Each number is 128 + 32 x the weight over its row's rms, rounded and kept within 0 to 255. Layers, rows and columns count from 0. The size above them is the row's rms in percent of the matrix's.

# layer 4 attention value, 256x224, rms 0.0605, rows 58-63, columns 56-111
size [114 123 119 136 129 118]
[[106 163 145 149 158 111 142 139 130 163 141 177 187 168  93  83 109  63 159 111  62 101 133  69  88 129 125 120 111 166 145 114 120  76 145  86 159 116  64 109  81 133 123 124  60  94 116 155  42 122 156 154 142 157 113 119]
 [121 182 141 129  97 148 123  81  95 117  89 128 142 128 141  99 160 142 125  88 118 130  95 186 125 131 160 136  85 162 134 145  96  70 174 186 125 211 105  87 121 115 241 128  90 105 132 110 144 153  88 115  99 148 124  93]
 [128  99 141 148 141 104  90  95 114 125  87 163  98 101 134 131 153 146 164 116 144 111 106 217  98  39 172 107 109 164 176 126 103 105 160  94 171 109 129 142 137 140 172 100 135 162  88 130 134 117  96  81 133 120 124 176]
 [134  75 100 173 151 149 146 173  86 193  87 148 153 114 182 107  97 136 118 136 142 124 162 161 112 132 106  75 180  82 147 164 159 216  52 144  92 140 174 130 104 124 104 134 134 125 171 129 159 121  99 124 125 134 114 104]
 [ 93  94 168 122 182 120 142 104 119 177 143 217 147 103 115 138 107  97 139  83  77 176  82 152 138 125 141 134 161 112 182 105 157 144 106 153 145 191 148 107 144 117 104 125 113 109 104  81 144 123 171 151 129 169 168  99]
 [170 132 121 137  88 157 190 144 161 148 117 130 154  81  90  85 131  90  96  91 126 148 194  96 162  71  79 149 149 206 129 131 148 124 140 116 128 131 128 145  72 112 166 147 118 156 148 144 125 183 145 156  86 131  71 171]]
# layer 4 attention output (transposed), 256x224, rms 0.052, rows 58-63, columns 56-111
size [117 117 125 132 137 125]
[[110 146 154 142 107 196  79 115 128  72 105 166 125 124 143 140 140  63 132 169 120 113  99 193 159 143 108 161 137 114 159 174 173 128 168 135 102 158  51 154 128 195 159 150 129 165  78 127 120 134 126  61 115 136 172  97]
 [184  80 179  99 185 122 191 123  92 178  75 113 120 140 139 168 120 172  80 172 214  84 141  96 131 142  88  90 125 156  48 138  98 130 139 137 145 142 104 130  54 199 149 120 141 174  99 134 145 125 154 117 182 128  60 109]
 [172 131 133 151 108 120 117 122 148 159 104 165 125 123 127 147 129 150 149 117 154 162 127 114  78 182 144 154  78 176  75  86 143 170 126  68 105  69 126  72  98 159  93 206 125 146 139 151 156 118 172 143 167  93 133 102]
 [120 113 136 184 184 180 157 166  91 126 142 132 144  83 136 131 185 156 100  80 202 159 138 130 100  66  97 103 120 110  70 151 179 137 117 131 112 139 136  80 156 113 122 143 113  78  75 207  77 129 123  83 156 128 124 193]
 [108 143 127 146 157 149 139 109 145 165 100 169 119  78 163 138  98 142 126 122  69  97 173 102 108  92 109 151 103 120 115 130 197 146 125 116  80  95 189  79 107  82 154 155 168  97 154 118 145 165 125 120 141 138 112  88]
 [136  99 112 145 111 141 138 133 138 138 115 104 122 157 130 105 154 201 128 172 132 124 111 145 149 151  73 103 110 132 143 148 127 147 149 146 139 167  83 159 106 166 155 121 120 114  99 156 108 159 107 197 183 149  53  89]]
# layer 4 attention query, 256x224, rms 0.0495, rows 64-85, columns 56-111
size [128 134 141 135 135 124 125 131 130 132 142 137 142 134 132 138 143 131 128 133 128 121]
[[130 152 190  57 114 160 129 101 110  97 167 164  94 138  84 175 124  94 204  77 182 115 120 139 199 173  84 153 111 131 134 113 152 167 134  84 113  79 149 132  74  92  83 125 108 106 111  98 117 149 100 140 161 140  82  78]
 [102 159  55  85 103 126 104 110 100 125 185 162 114 130 165 146 125 122 159 112 105 161  89 130 117 117 125 121 146 121 156 147 140 121 117 187 160 171 125 137 121 145 116 164 117 142 176  98 177 103 132 119 130 203 156 128]
 [140  67 140 163  89 130 122 134 162  33 114 155 107 117 166 123 119 153 176 131 108 152  94  95 119 127 146  73 106 105 113 140 145 122 133 105 107 102  71 121 120 129 130 119  69  94 104 169 127 214 144 119 138 103  78 104]
 [ 76  86 124 118 143 178 104 116 189 104 111 127 120 122 159 163 153 113 174 108 112  93 149 131 119 113 109 135 164  79  85 138 180 149  68 158 173 120 106 108 120 122 118 115 112 174 113 165 112 160 102 177 147 132 132 112]
 [ 81 166 105  70 123 149 151 167 151 164 186 134 173 152  95 109  72 105 136 115 139  55 184  97 127 181 135  97 176 148 135  91 112  65 107 110 143 111 137 135 167 135 135 154 155 102 108 121  85 161  60 176 140 155 150 143]
 [157  95 128 160 188 154 109 109 132 136 183 107  48 135 101  86 133 204 103 123 110 117 142 131 123 149 182 119 143  84 157 151  49 197 129 126 139 141 152 129 126 166 170 125 110 132 175 128 110 187 116 149 163 100 139 123]
 [140 126 203  98 123  71 159  92 143  93 159 117 126  83 162 128  80 117 164 160 130 128 152  69 156  95 141 134 154 108 117 115 227 164 140  77  84 138 145 113 125  95 184 179 102 153  90 156 128  82  89 150 142 128 130 145]
 [135 135 104  72 105  92 126 162 168 112 128  85 153 163 116 118 210 130  72 113 161  84 108 116 133  93 166 159 169 128 112 122 138  61 165 136 139 110 113 109 134 125 143  86 126  74 130 162 125 119  84 118  94  77  70 174]
 [200  96 129 175 168  51 158 103 150 136 119 135 174 130 109 126 137 157 116 173 118 158 102 102 133 142 142 113 102 180  93 152 119  70 139 128 152 141 163 146 164  91 136 122 120 131 108  99 158 117  86  79  74 113  91  76]
 [145 121 149 152 105 182 126 108 179 171 134 142 115 136 165  85 146 184 145 141 102 126 166 136 145 125 102  97 108  77 128 155 151 135  66 113 183 142 125 103 127 117 122 175 148 134 167 109 115 108 115 123 135  27 117  59]
 [148 123 110 182 136 152 158 127 124 136 131 113  74 208 110 123 112 127  98  60 126  96 177 110  70 116  76 172 133  94 130 136 129 103 194 108 157 165 136  77 139 118 108 148 117 192 131 168 119  98 133 142 128 107 116 110]
 [112 147 150  86 136 127 102 155 105 109 141 155 202 105 145 121 132 102 103 137  97 139  54 121  84 151 128 171 176 103 129  90 161  99 174 127 199 123 116 170 216 127  79 155 153  85 160  75 130 140 164  81 121 125 107 144]
 [133 112 100 123 102 163 148 166 187 101 150 112  77 153 128 116 147 183  99 177 111 169  55 133 125 139 149 126 174 163 143 144  66  46 122 107  89 158 193 109 120 112 103 125  95  98  95  80 126 124 110  94 189 110 148 134]
 [ 88 121 155 185  96 161  76 150  79 149  56 100  80  84 152 163  66 135 117 129  64 123 107 112 150 154  95  44 144 165  81 177  72  75 113 153 129 169 135 156  99  69 146  78 175 136 124 128 154 174  91 125 149 154 118 176]
 [144 113 125 167  88 151  69 114 122 160 108 180 130 164 134 135 111 172 145 118 150 115  95 187  93 137 127 151 135 141 107 129  52 122 160 144 126 123 133 152 120 129 111 122 125 114  89 141 134  96 144 129  65 103 201 169]
 [152 130 150 161 136 142 118 124 136 155 127 187 118 135 100  88  93  98 122 175 117 124  91 109 118 114 100 178 189 170  94 101 137 117 114 173  80 114 175 118 154 170 159  81 157 142 143 113 104  60  92 114 137 118  93 145]
 [127 114 127 144 119  62 119 122 186 193  79 101  82  86 108  87  97 141 193 138 151 137  58 155 153 154 127 159 119 146 163 141 127 142 127  76 110 163 146  98 116 130  99 112  68 101 144 122 115 136 118 165 113 102  59 105]
 [ 72  76  67 116 136 148  86 135 128 154  90  81 130 113 210 160 133 113 163 161 135 143 169 158 159 111 133 148  55 124 114 155 122 150 116 146 165  66  91 104  79 136 106 114 128 175 109 127  70 156 168 110 122 162  80 161]
 [121 146  59  92 112 106 122 161 134 181 129 108 164  98 115 143 111  80 140 112 134 100 131 143 146 159 105 173 162  90 114 129 104 140 135 105 166 144  71 132 107  75 166 116 124 127 115 150 136 144 132  95  99 176 127  67]
 [ 81 172 108 131  85 119 157 166 109 148 116 113 139 157 167 140 113 137 114 125 113  93 158 148 220 102  95 161 159 161  73 186 167 160  18 111  81 117  89 177 125 102  70 114 130 106 141 143  88 111 168 112 136 143  88  73]
 [110 141 185  82 102 133  92 112 138 157 129 132 131 103 183  68 146 121 112 157 110 105 136 120 167 166 101  78 142  90 100  74 129 124  93 134 168 150 121 170  82  95  97 141 101 146 104  91 114 200 170 112 116 144 158 132]
 [113 165 134 126 115 174 174 128 130 206 140 149  94  74 159 130 203 153 164 144 146 131 106 143 106  89  90 109 158 116 128 127  74  97 131 162 129 154 171  96 144 124 151 177 159 104 143 160 152 182 105 138 107  80  45 191]]
# layer 4 attention key, 256x224, rms 0.0518, rows 64-85, columns 56-111
size [123 136 138 130 126 130 123 124 134 132 128 121 133 140 134 138 144 130 124 132 121 124]
[[153 177  86 141 164  88 120 161 180  80 140 123 195 138 160  98 109 180 187 103 118 112 137 110 180 193 105 140 133  94 159 107 140 100 139 139  96 184 181  95  93 137 198 152 116  99 132 160 119 128 116  59  89 123 126  94]
 [159 107 102 102 161 109 105 101 164 101 140 105  94 140 135 159  98 176 159  89 110 174 131 130 109  95 153 113  66 128 125  42 153 165 142 164 140 177 154  81 186 145 154 137 139  95 105 185  58  71 117 146 114  84 149 165]
 [132  98 109  93 136  83 115  77 114 137 130 156 121 137 121 109 118 172 144 128 101 103  74 151  61 149 139  76 124  98 108 122 110 156 148 122  85 140 163 106 168 141 105 158  83  86  63 172  83 119 143 137  73 171 156  84]
 [112 170 119 138 128 120 123 127 183 116 158  83 101 109 167 140 109 159 130 168 143  86 141 100  60 143  99 122 158  67 111  81 160  97 169  74  98 182 141 120 160 126  60 134  70 135  78  99  63  92 122 141  72 100 155  80]
 [133 148 148 128 123 113 124 139 172 136 125  90 182 141 108 123 175 144  67  50 158  73 117 105 145 109 104 115 161 157 161 187 205  88  99 136  49 150  85 155 157 164  96 108  64 161 116 132 108 159 131  96 153 121 164 128]
 [ 81 123 162 113 177 130 122  98 133  77 125 151 119 112 102 165 119  90 138  37 173 151  98 143 153 132 141 167 121 107 133 166  75 173 116  88 116 179  86 165  97 151 128 101 149 140 141 157 113 118 123 130 157 124 125 107]
 [ 96 130 135 149 210  92 182 127  54 181 185  78 138 139 144 132 136 100 118 143 115 131 118 107 157 169 138 110  83 188  56 147 106 189 155 122  75 155 152 167 185  96 121 189  92 150 186 110 128 129 110 165  58  84 125 100]
 [136 196 125 105 165 109 136 152 124 152  82 178 103 104 101 152 196 110 122 160 104 192 101  74 138 103  84  83 151 145 142 130 146 148 106 146 101 129 115 156 110 125 124  77 104 124 120  83 155 124 119  75 158 163 173  93]
 [138 134 123 142  88  90 111 141 188 112 171 120 133 106 123 175 100  89 124 141  99 103  83 141 124 152 155 128 138 163 180 122 128 160 131  88  76 150 160 218 147 132 112 132 126 136 125 107 120 132 134 139  47 142 122 138]
 [155 143 110 120 166  93 105 133 153  98 131 143  81 125  81  77 116 136 128  86 138 104 143  91 163 158 220 117 137 114 143 158 107 133 137 123  60 147 147 139 155 166 121  93 109 117  97 125 165  63 143 164 120  61 176 109]
 [ 94 185 102 118 132 101 117 181  99 108 180 190  77 120  48  89 117 103 132 138 177 189 149 142  65 164 168 142 100 188 129 129 110 165  99 144 204  86 134 164  74 106 140 160 147 162 151 102  90 127 153 142 115 149 127 128]
 [161 147 129 108 159  59 135 105 111 140  74  93 144 145 168  99 103 139 150 177 132 132 154 104 166 107 138 129 100 134 127 185 192 132 127  96 182  76 100 135  96  72 131 149 141  97 156 140 196 135 150 180 109 155 123 180]
 [113 160 126  96 192 181 157 154 141 152 141 133 102 161 192 148 139 132 122  41 158 164 144 155 101 101 102 151 116  77  85 148 168 103 106 167 145 109 171 135 108  63 162  91 108  65 118 130 167 158 124 163 174 124  70  63]
 [101 151 129 125 122 191 189 138 134 121 151 156 134  94 174 121 131  95  93 101 152 150  73 123  74 136 119 189  93 125 136 160 123 134 188 120 170 134  91  87  99 127 132  99  68  86  84 178 196 118 125 183 198  88  39 124]
 [116 123 107  98 162 141 118 133 209 170 100  98  84  57 122 117 156 181 100  60 159 133  73 132 136  23 180  80 153 101 157 103 151  95 127 164 121 178 177  86 102 112 116 175 133 138 112 156 112 145 188 151 114  91 175 136]
 [ 99 134 103 182 112 126 168 109 127 122 100 150 112 109 107 123 118 104  71  95 177 186  91  92 142 159 136  76 138  94 108  88 134 146 143 152 143 159 127 121 129  90 120 164 118 134 185 122 144 136 131 119 142 145 163 170]
 [109 140 147  55 152 123  72 175 104 139  42 101 103 127 111  94  65 154 162 121 194 105 133  87 135  84 125 140 163 100 163 198  75  73  64 106  78  89 136 142 127 137 116 100 136 154  58 147 122 122 127 121 121  92 108  80]
 [136 162 134 109 173  79 185 171  86 130 128 151 119 147 102 100 109 101 134 105  82 108 116 126 118 120 105 142  97 125 152 100 114 129  71  96 168 175 143 170 140 208 119  67 144 132 176 119 122 102 103 107  92 130  73  75]
 [134 131 123  85 126 141 129 128 145 101  63 138 131 152 140 118 144  65 106 132 130 121 163 136 147  75 119 136  96 132  73 100 185 107 140 130 137  56 115 162 184 115 155 132 160 127 152 147 132 144 124 114 116 139 108 170]
 [125 113 140 135 148 202 131 119 157  94 178 106 177 123 114  77 108 107 120 132 146  89 117 168 156 166 156 116  81 120 121 136 114 121 126 115 196 142 149 112 104 107 127 124 145  80 148 138  97 161 149 111 135 132 176  58]
 [122 126 119 180  96 135  84 128  83 158  99 159 112  58 166 144 172 150 121 113 126 156  77  26 126  85 115 160 146 104 158 171 129 154 137 147 118  53 158 190 166 117 169 138 108 140 116 156 112 124 147 177 161 112 201 121]
 [166 157 107  92 119 124 131 180 131 165 135 145  91 122 109  52  99 159  89  80 115 146 123 135 103 199 121  98 150 125 145 116 133  99 147  99 136  90 132 194  91 156 103  95 104 114 121 163 184 163 113 130 146 114 112 142]]